Weights of a small transformer language model.
Size: 16 layers, 4 heads of 64 (1 for keys and values), MLP 704 SwiGLU, vocabulary 4096, 13.4M parameters.
Each number is 128 + 32 x the weight over the matrix's rms, rounded and kept within 0 to 255. Layers, rows and columns count from 0. Numbers have three digits each.

# o: layer 13 attention output (transposed), 256x256, rms 0.158, rows 8-26,72-89,136-153,199-217, columns 0-63
# v: layer 13 attention value, 64x256, rms 0.192, rows 8-26, columns 0-63
o199:091132202148156164075137177179172070111154091166090167155094074093077151206106106118153092150134150139137086110104118102167127081145110147163135140190199124048098097097131211065143151133156144
v8:147108127154087109168076172155152154116128126153123152057118123101075117173136121157114123166140105125121124126139170144085082129152192123156094159109069154125146121128152126081115084124089097
o8:162153114154177124154116116160116102137084084113093137086109114133093116128114138120149099146145138090097078104118141126123109135124121127133111127100098137108146138095161113160155116123092110
o72:093103120155119160111107098091146167160182188067130140179197150140111142107168152169108111092207127097133125156111111115171130092101108117146177130072137137117165146063059120130141124110112164
o136:125130157087142174111116146135156117139088131123087113145136122115171166150129169082196088086138138131057131154146099137151103115146118154123148160153148116132127122191179058136124133076110156
o200:121079071194105048162133213128040156186126131056197170050157144060152106107099122148088174158114248209166083064120144057165147085082148161035107131086160067149107080115140136136103223199119213
v9:086146121150122149186148147120115153155080144125123130137142133190148117105135109187103137106149122213094160156163125120060172076159104133140125086100152152143170159114124110117122133189137128
o9:126147087135101094126123155108120143091153162156138144107143154102127139113164121140124133103151107173084179142102134112141140151157112086131171119183134145120142150109124102097102141125119134
o73:168072149092116160152086143072095206167105120150134099115178157127151092137138098137142100112115127126126121103152149154164177172113136178148117150082148114116191125064149201141168092120106128
o137:072113146142128151157128131207157112119172144125135105098089060115097137153149119143087135158152161128224120146188121099095106116096108120137134097132137107176144192094120091132104165082140109
o201:120097203057166139000129170049138053086091105033144156133183174095118202083076167023077165113119096104077145141116115107154093123093155131090163227137092217113108034138148037131058075196085114
v10:119100115108144144118173124078131129043129127031165039176057117131165110158150124160110113115176092054119073127088151081175175140134118110117121161139116103121137146113188166105102098133142085
o10:133087127101177118095106158127127089162089100107112168074136137080076172179134136123138138150129102104146103122121114139140134146093091152126102121094141151131161123146100141174176153148105118
o74:142107153173150153121084122109137109130134146131153157137112092130131147124152133093129150205147170162185140100151125104140104090108135125107126170173118150140110174135198102158143094152166152
o138:107168121117159141106129159138163120122147110154151152117152123062134156089147124114086118130177137105122148103150165155154135088094105141164127130107110173145111087112121132110174132109128123
o202:020144110159116061241184094162104134103171209129089042123091145193088141174109140065225146126081045141140186075175033097107146108095116158102081124189192140153129171114201108142116141136131174
v11:187142138087152138138152134096131124155099154076120097129093172118160179100107136158163107163157145119080121169111180130170185124149168143092197077118131161109118144083122155160102117192101134
o11:123210110135119070092143127117120135172135138103089116109165101132095132077088160153163103169126113147174100143153095128124136119128146118122158134098151136112148123178149142133153120133099104
o75:151127148151173176171068130180131142111166105113135134126151127125122152120081061130136168124097101164152100109115176109172097150132155122107143156151123096132149116106085070112170170141164171
o139:123085123140079110158128144143149186145099151168119156094117135119101132143128147107155113149156138115140186124099112125110151144136048101117122104082138133151129089097123126144149145134124137
o203:098133078126164053117118189071116061080189101112107097189117159128185139091107141194062155116182098212098138102151029125059154182174114185192116163139102205169069138205110117079090069094170070
v12:085085104085154191150151099147065178045180152151133119093136131109135122172124029095161098095115132123126141113126135137101071124173096111107161146137173162149159096133147138061142169121150168
o12:145163102121158105111130124080128160133102135122133147164154135138167146143131075079139069128162110085124121112119097148145098137097122127106132149097177097170112113119149102191148150151159195
o76:099191126087134103080136095166126159123114149087156131136153138116133126122186071181109141127092113123118082147127128169124123133153175091150141095080179071140143195120090150140105100114135139
o140:182148116203114126152127179076162221154142159100142121161104143127140152101106169126094136104124114153170104165169159051104172139135110143188117105154154141132149136101126177099103128120132084
o204:111117109168108094108193150137114104119164104128091123086145161171153137107154101136143152140156131118109213085083112136139082222038218169110128146101125203113125127162131087114162146140134069
v13:131054121199138111175100163141095100105137134140155106121158094077125094184110103090119115090160091155102089123119170118080134152123109087076135166078126113113062088159121133135190157180123126
o13:173134136140140131159132111152096117118137115109132128143091151091111061158052156117131104144140101139094129142111125111100184117120150122096108105100106078131139144185132159062096113160149179
o77:128155165159126124118100143153156191154155151095135126179159192117126137110069146127104132154123153128134137132123117118147118118138135119170117094140091111108093129146167121155121141177149144
o141:126110147107121088104146104118132132087159150101120122095135123124189109075105089176130134104148094177161090141153171101125133184094172134150183170112111155124132139097123118116152091093136124
o205:106061073203129166084126141081138139144098102133111133157149172149056245052158125126142140179184172156111209127088195185131109086106094191144045046164205138118156033109141134123125126076132049
v14:108133127088118139158162162096102153105138197144076077168122085142156161141131099147168139109151124176124095168148145116151151159094131150085117150049100098159131074132125153155136121084104171
o14:082167117169097112100123084136156111161122146043105113131073122119085129179096127125085127150168145149153145136132100166118054110137131156140111179146148164124140089142122097127166167142125104
o78:138080139094115103178192144160123187143103136127058112141158070106125139091092122146180089121128121146100139126122201105068145251121061149163137089158153134124159113130103139114063088148145104
o142:137122133149138128115116119112138146149145188151138144082124184075120147066081167154138109098152146084080103087170134122076175151091168104164147093182100107185134144126191172129144133126154119
o206:109099169083128122162136160161084162178086101180197184186163146104153130178118113127145100071082128099192185121076165148065211063222063184065184143076128150140120093093117128144065121145073151
v15:051140093165133124100150147101135135126108167124130152149139122159083118196109180040132101181116113129234157070140106065096092165133129202086176135118106106126149142160091108095179105095067140
o15:130114152102078151140118141167131108104172142111130143121088084147094134101077104090113141131136111108146122136126138124116101135124156131177134125087144142148174106115118144102130139118111204
o79:112109135099150118108113134110123184117101134144182108138184130162102108057115129134097099121171130192013158082135124195146156113160176100148169145163145104113107131078153130206119174129106133
o143:135165117160158162119168137115095121158142050201118143169127175109176130087137151146145122113106141048136108171140108115153135138074104109126077152161162165113161097153160100172102152130122133
o207:100156166091148011117110146104127180119132181169108083040164147092189160210105067118136095122134104103164145093179105145181152145145096139149123067141141112152069202138109128093093082123079182
v16:161149143110065179136116135099158109115121173103118138131136154177131195114131130100171121142151136081182132061109037143151082128136185147150179123111139074077113151075144127130227129162120111
o16:121128135120130137141068150090140125050118157131144131086101119158108143146119148177111126171123120097155139113128127147131076111139156142094142161095099109117108201069140119125162163113142084
o80:111141132136150105104105158125070142120111129135177120116146138123144126125037173143148119094148132141173100136106135102123111104080128117163082168208132091140084129170171156076103156106136145
o144:125113134128141142129146130159181150197015177117138140129195113110120094108031119115103107087101130120084104177139079105176191156099088107176147108176093177179157116153162159185125150155093158
o208:068110079180110093129089086103097124169194070126096177178118126194151142115152151062153144110107105205057129077125225162069119186162143101118081120143127171105171170105152128141138151053110163
v17:134124110128154182164141093123111115089131148151130162172064093146147101086136131145130134154130134133152134152055158072149082224110145125115098116092117124151096143095096140120172077122121160
o17:120130160121166136136119111141122124111131079102116137104119165169078108113069138154118126127130201138149136114115135096130131123196160130104114162128113137087177088123100131125146077099146156
o81:125146138105081139173117155105139123147160114099148078146168087157146135125145075051104156178116125070124180110151152114104119117162076139158126125050077110153100176086107110156100074151115109
o145:170179142120108153139141161141123147093109112139137104140135146189090131117066144129141113151129102138171126106113104093160115074114097133161100092169138170095123115171071111153109147125132132
o209:101067139131135142116112094097106086133215184132104150027099174089148109117195127117088133121146039157075127157225174099129157096134186158136052160126090109066173169109165062154177117154075058
v18:137189081119150067129069104133103113160130118091182117149081144107107109093101090158153090126157112129129117162103128159151100095129084071156126105157154119090116137140103140026174125102081131
o18:088135129123077073116091120114151162117171119126170136119103085157135110162163095121129122128124142174146089180155137105136171078107083130108119104096109128134061101150160129083123086161158149
o82:151145134109167159117117149120107097141127166103074165145192171151091132104166169167161133113135160135088092134142143099122152180121121173133144123137142143155161111106102097155117205140118132
o146:154139089126083182134143126116101151144095143165156130131111141129166128130057103098139175125103111141151136109130140090136122107140162146165132109136139113110168100097089093162144147066108130
o210:090123154157127106173220085162154021043077069104110105123069108099076149129179134117149095123121119003154160088126089117117172146141125180089067049151141120114157160104120126069096046184132151
v19:127092095203180151191159193097159103111117121120172139135084129109091129119131155160101084081130171131166136205132132181117142074085163103153138144141113127174133156163119136120081061084152122
o19:089188099156145156139216119121114090133115159063147125109098106165097160098049181181093130134129116125157148188142133148100193081094160105133156103109113124148136151123105135174068111163097172
o83:131142101101109151121092124158106101171127073158189134159087134117167142161216092109153178096139109119132064075168135116172185162120134174098111118152137099142162167052063073177184099115131094
o147:143090150145106114147138153111102130093168124134062148157156132126138147129115153092134140134131097151110153068100157132127160111122038093120112116148119105065109139138136136174133127141135105
o211:133168120091113122129121046128136192093085205137167120141098113132156078104155096143093081068116188117112099159141195115161065150123146080139093143112150150133110078108157169105082193166151180
v20:154187129111142140189116090069105160116037101155098091127174146099136138169158075112082096127172154100119139128107138098154132114118097132168172127163107154145058100151160119136111146146124133
o20:133172095132157103140106106150128138115097070147115133093133117099108126112122080114157085084157106109075142125151153088166170133092076096138145122160101173176105129156149128090066121119094146
o84:083127148137105152103147167190122104116164142183150141102124149133125087109123175162122175158087077190180144099120082111101060124078141150114135158229075145118143162166127128133122115119180111
o148:085144141138135093154152122111154106104162119102120092111103108099119107108114162109079137118099148122098146112117120155090133116133116099120108152116182130111140126107139122124172131194113093
o212:053110066114165134132105176069102155135115123113171150172058145125157152129178069140187186124168098151125086112128154109153100123180191143148185035069128093170133105097120142150119119095084205
v21:092086143139164154119094149135172163129117177147176138143100131116072089153165120133137142203163105109115116147115146092128173170133095115127119152088088180076112085115136114157156063152126164
o21:153071209172159130123109136057188151159123143065177119186165188081103146113249105094132161187129136137137141179137101115118107175157152149137168167215096138099094126131128176097133093159137118
o85:111133130149125101116130140125122149146139105101170139109098130150116154120255110124134129175076122142117142152131129147136103071148072126126143135109179138098134143083189085131093162169098145
o149:145130089126139099168152118172127150132101156109131095138115130098120071126073148143105155101104145125121128113152169081118145144120114140135096140128137110182159131094145122110152103142114114
o213:122194047102075160083143140146085131091082099091106241141098148107157148064193132138084104098184156176107103069150053174157124115140113132135107106153161115088110136158105120130144144114155148
v22:109089134125126140171108093086131125107179110156153109084111129131122150105139222168149108085109124079150077190104125143175077118118130113094133159133157094173086191116107096145183126086169163
o22:172084136086140183128104137072100175103165051121130138113114099129115158118149106085156137113118101097145131152099105104136182155095090080079116113157139119141114091135164072151115134147144132
o86:131161203160105117098142163151093124151105166088157137059084144105148169147146167117163109178147115096173202076082166118105113163133141082151148094019138136110150131169126144117104165127108121
o150:110130126103135101124150132091108140157170086164099122148131102127101107125112112191130090092167137156099104135118107128133120143151148125134149147159088103125107135126140126145122145141116112
o214:092180041135154127214144148127154092119138082060155152123218135198171050130123126076154224159089090128066164165191103112172111124158050124116118097095189147069088153120180097088050108128129130
v23:120200121119160175181108083145120103170115122139120056158123133090114086137121178167173135150128080133082106117121123138193143166110122132156086120150115139150135093120132117160117069156121027
o23:138104146119107124112129119114103133137114121111127126114133184119140138144090128179111148120159127117150147093162106132131099131144106125118121136097155132154102113131133116133190123147167120
o87:146113157097132106128134134224141120102102138143163159128101137120126176096051145150116078131149136127124157114149130123107160164088127140128145125159149130165075182123111144148103138112137133
o151:078147123119142173154157150138099104132157133149104115149109099100115086120165118082138110132114090171109119081127176132125115135145112107119094131096121118102134140117094091114143139129125169
o215:109100114126054130161170088091098142147080104125135205147203123201120152096153086078184135150134060091125167122093119105128064106111135178192153148079171045117183105161084208081025096227094214
v24:114089069145091114087142095188100099184162124111181123164139088188180107150150131129129142179176119128093116113113088182069111157065092161107148115092110108137206121134122095095124151124115049
o24:151126137185134099136157106134127129148118123128126100139149215115133110141184095121103125141123093150192101147147093121075106149120139137098115169078142105114154141113120146083144078140155156
o88:147128116097169189079090079162112192081086073141180144108116068138120137104177118200155195079130113114134098069129077122148127101191134140129105145103149134094160089142188136167117146118092105
o152:136088129112150175175114139101112157121082139134135170136138103085132118107101158114135137122161173122161122123096115142122118164124082091107140117156131098155140104133119147141072154096106142
o216:117159162149108122123084169166156067136118145113058134030134076164118094086177122140128082126128141081089207173140132113099107138097185140230109205085071143151130163141089139114128186132229078
v25:103175180106124098098146172166120233143129112163120095150107133081110096130108077094126112131142167148180120130120108140122130147133116088101148141138164076155209124179135113131155142150109140
o25:178131138116107100144142107168040129115121146193170139079117058112159168125096132133135107104172075156150137118137126070160150145101114100128129079058178151121155163160118096122085107162100170
o89:109174137128123111141130145181128099145122113085177119152119136167103157126089115102150159089100165137121127096149160172137113142142127109146137122101110111135133102161069075151118129141103159
o153:133122129112121109127130133121158116128106112101106111144094115146110117122003162126120143124147144117079170102130115082106122147112141132126108118141138142117141157104153206108094132136097121
o217:146109152126121145175157107162114159100114161133111155081159163084109148119120174158114131133129108153127072155169117160091178082091151134164190183122120153154131098154138187093132102123164139
v26:157120104128141071138119078090158148134142142162105140142130151093151107129127117119078103102097136109095103145094118101137072147132081077123178123101130067103110134129139121149135090121137106
o26:187099107139129089162095095151123090125140135160096117132106116120160113118101076099105112107152097179116160103155134071127124121097188133100111173082159111113166161095121143144184109129149140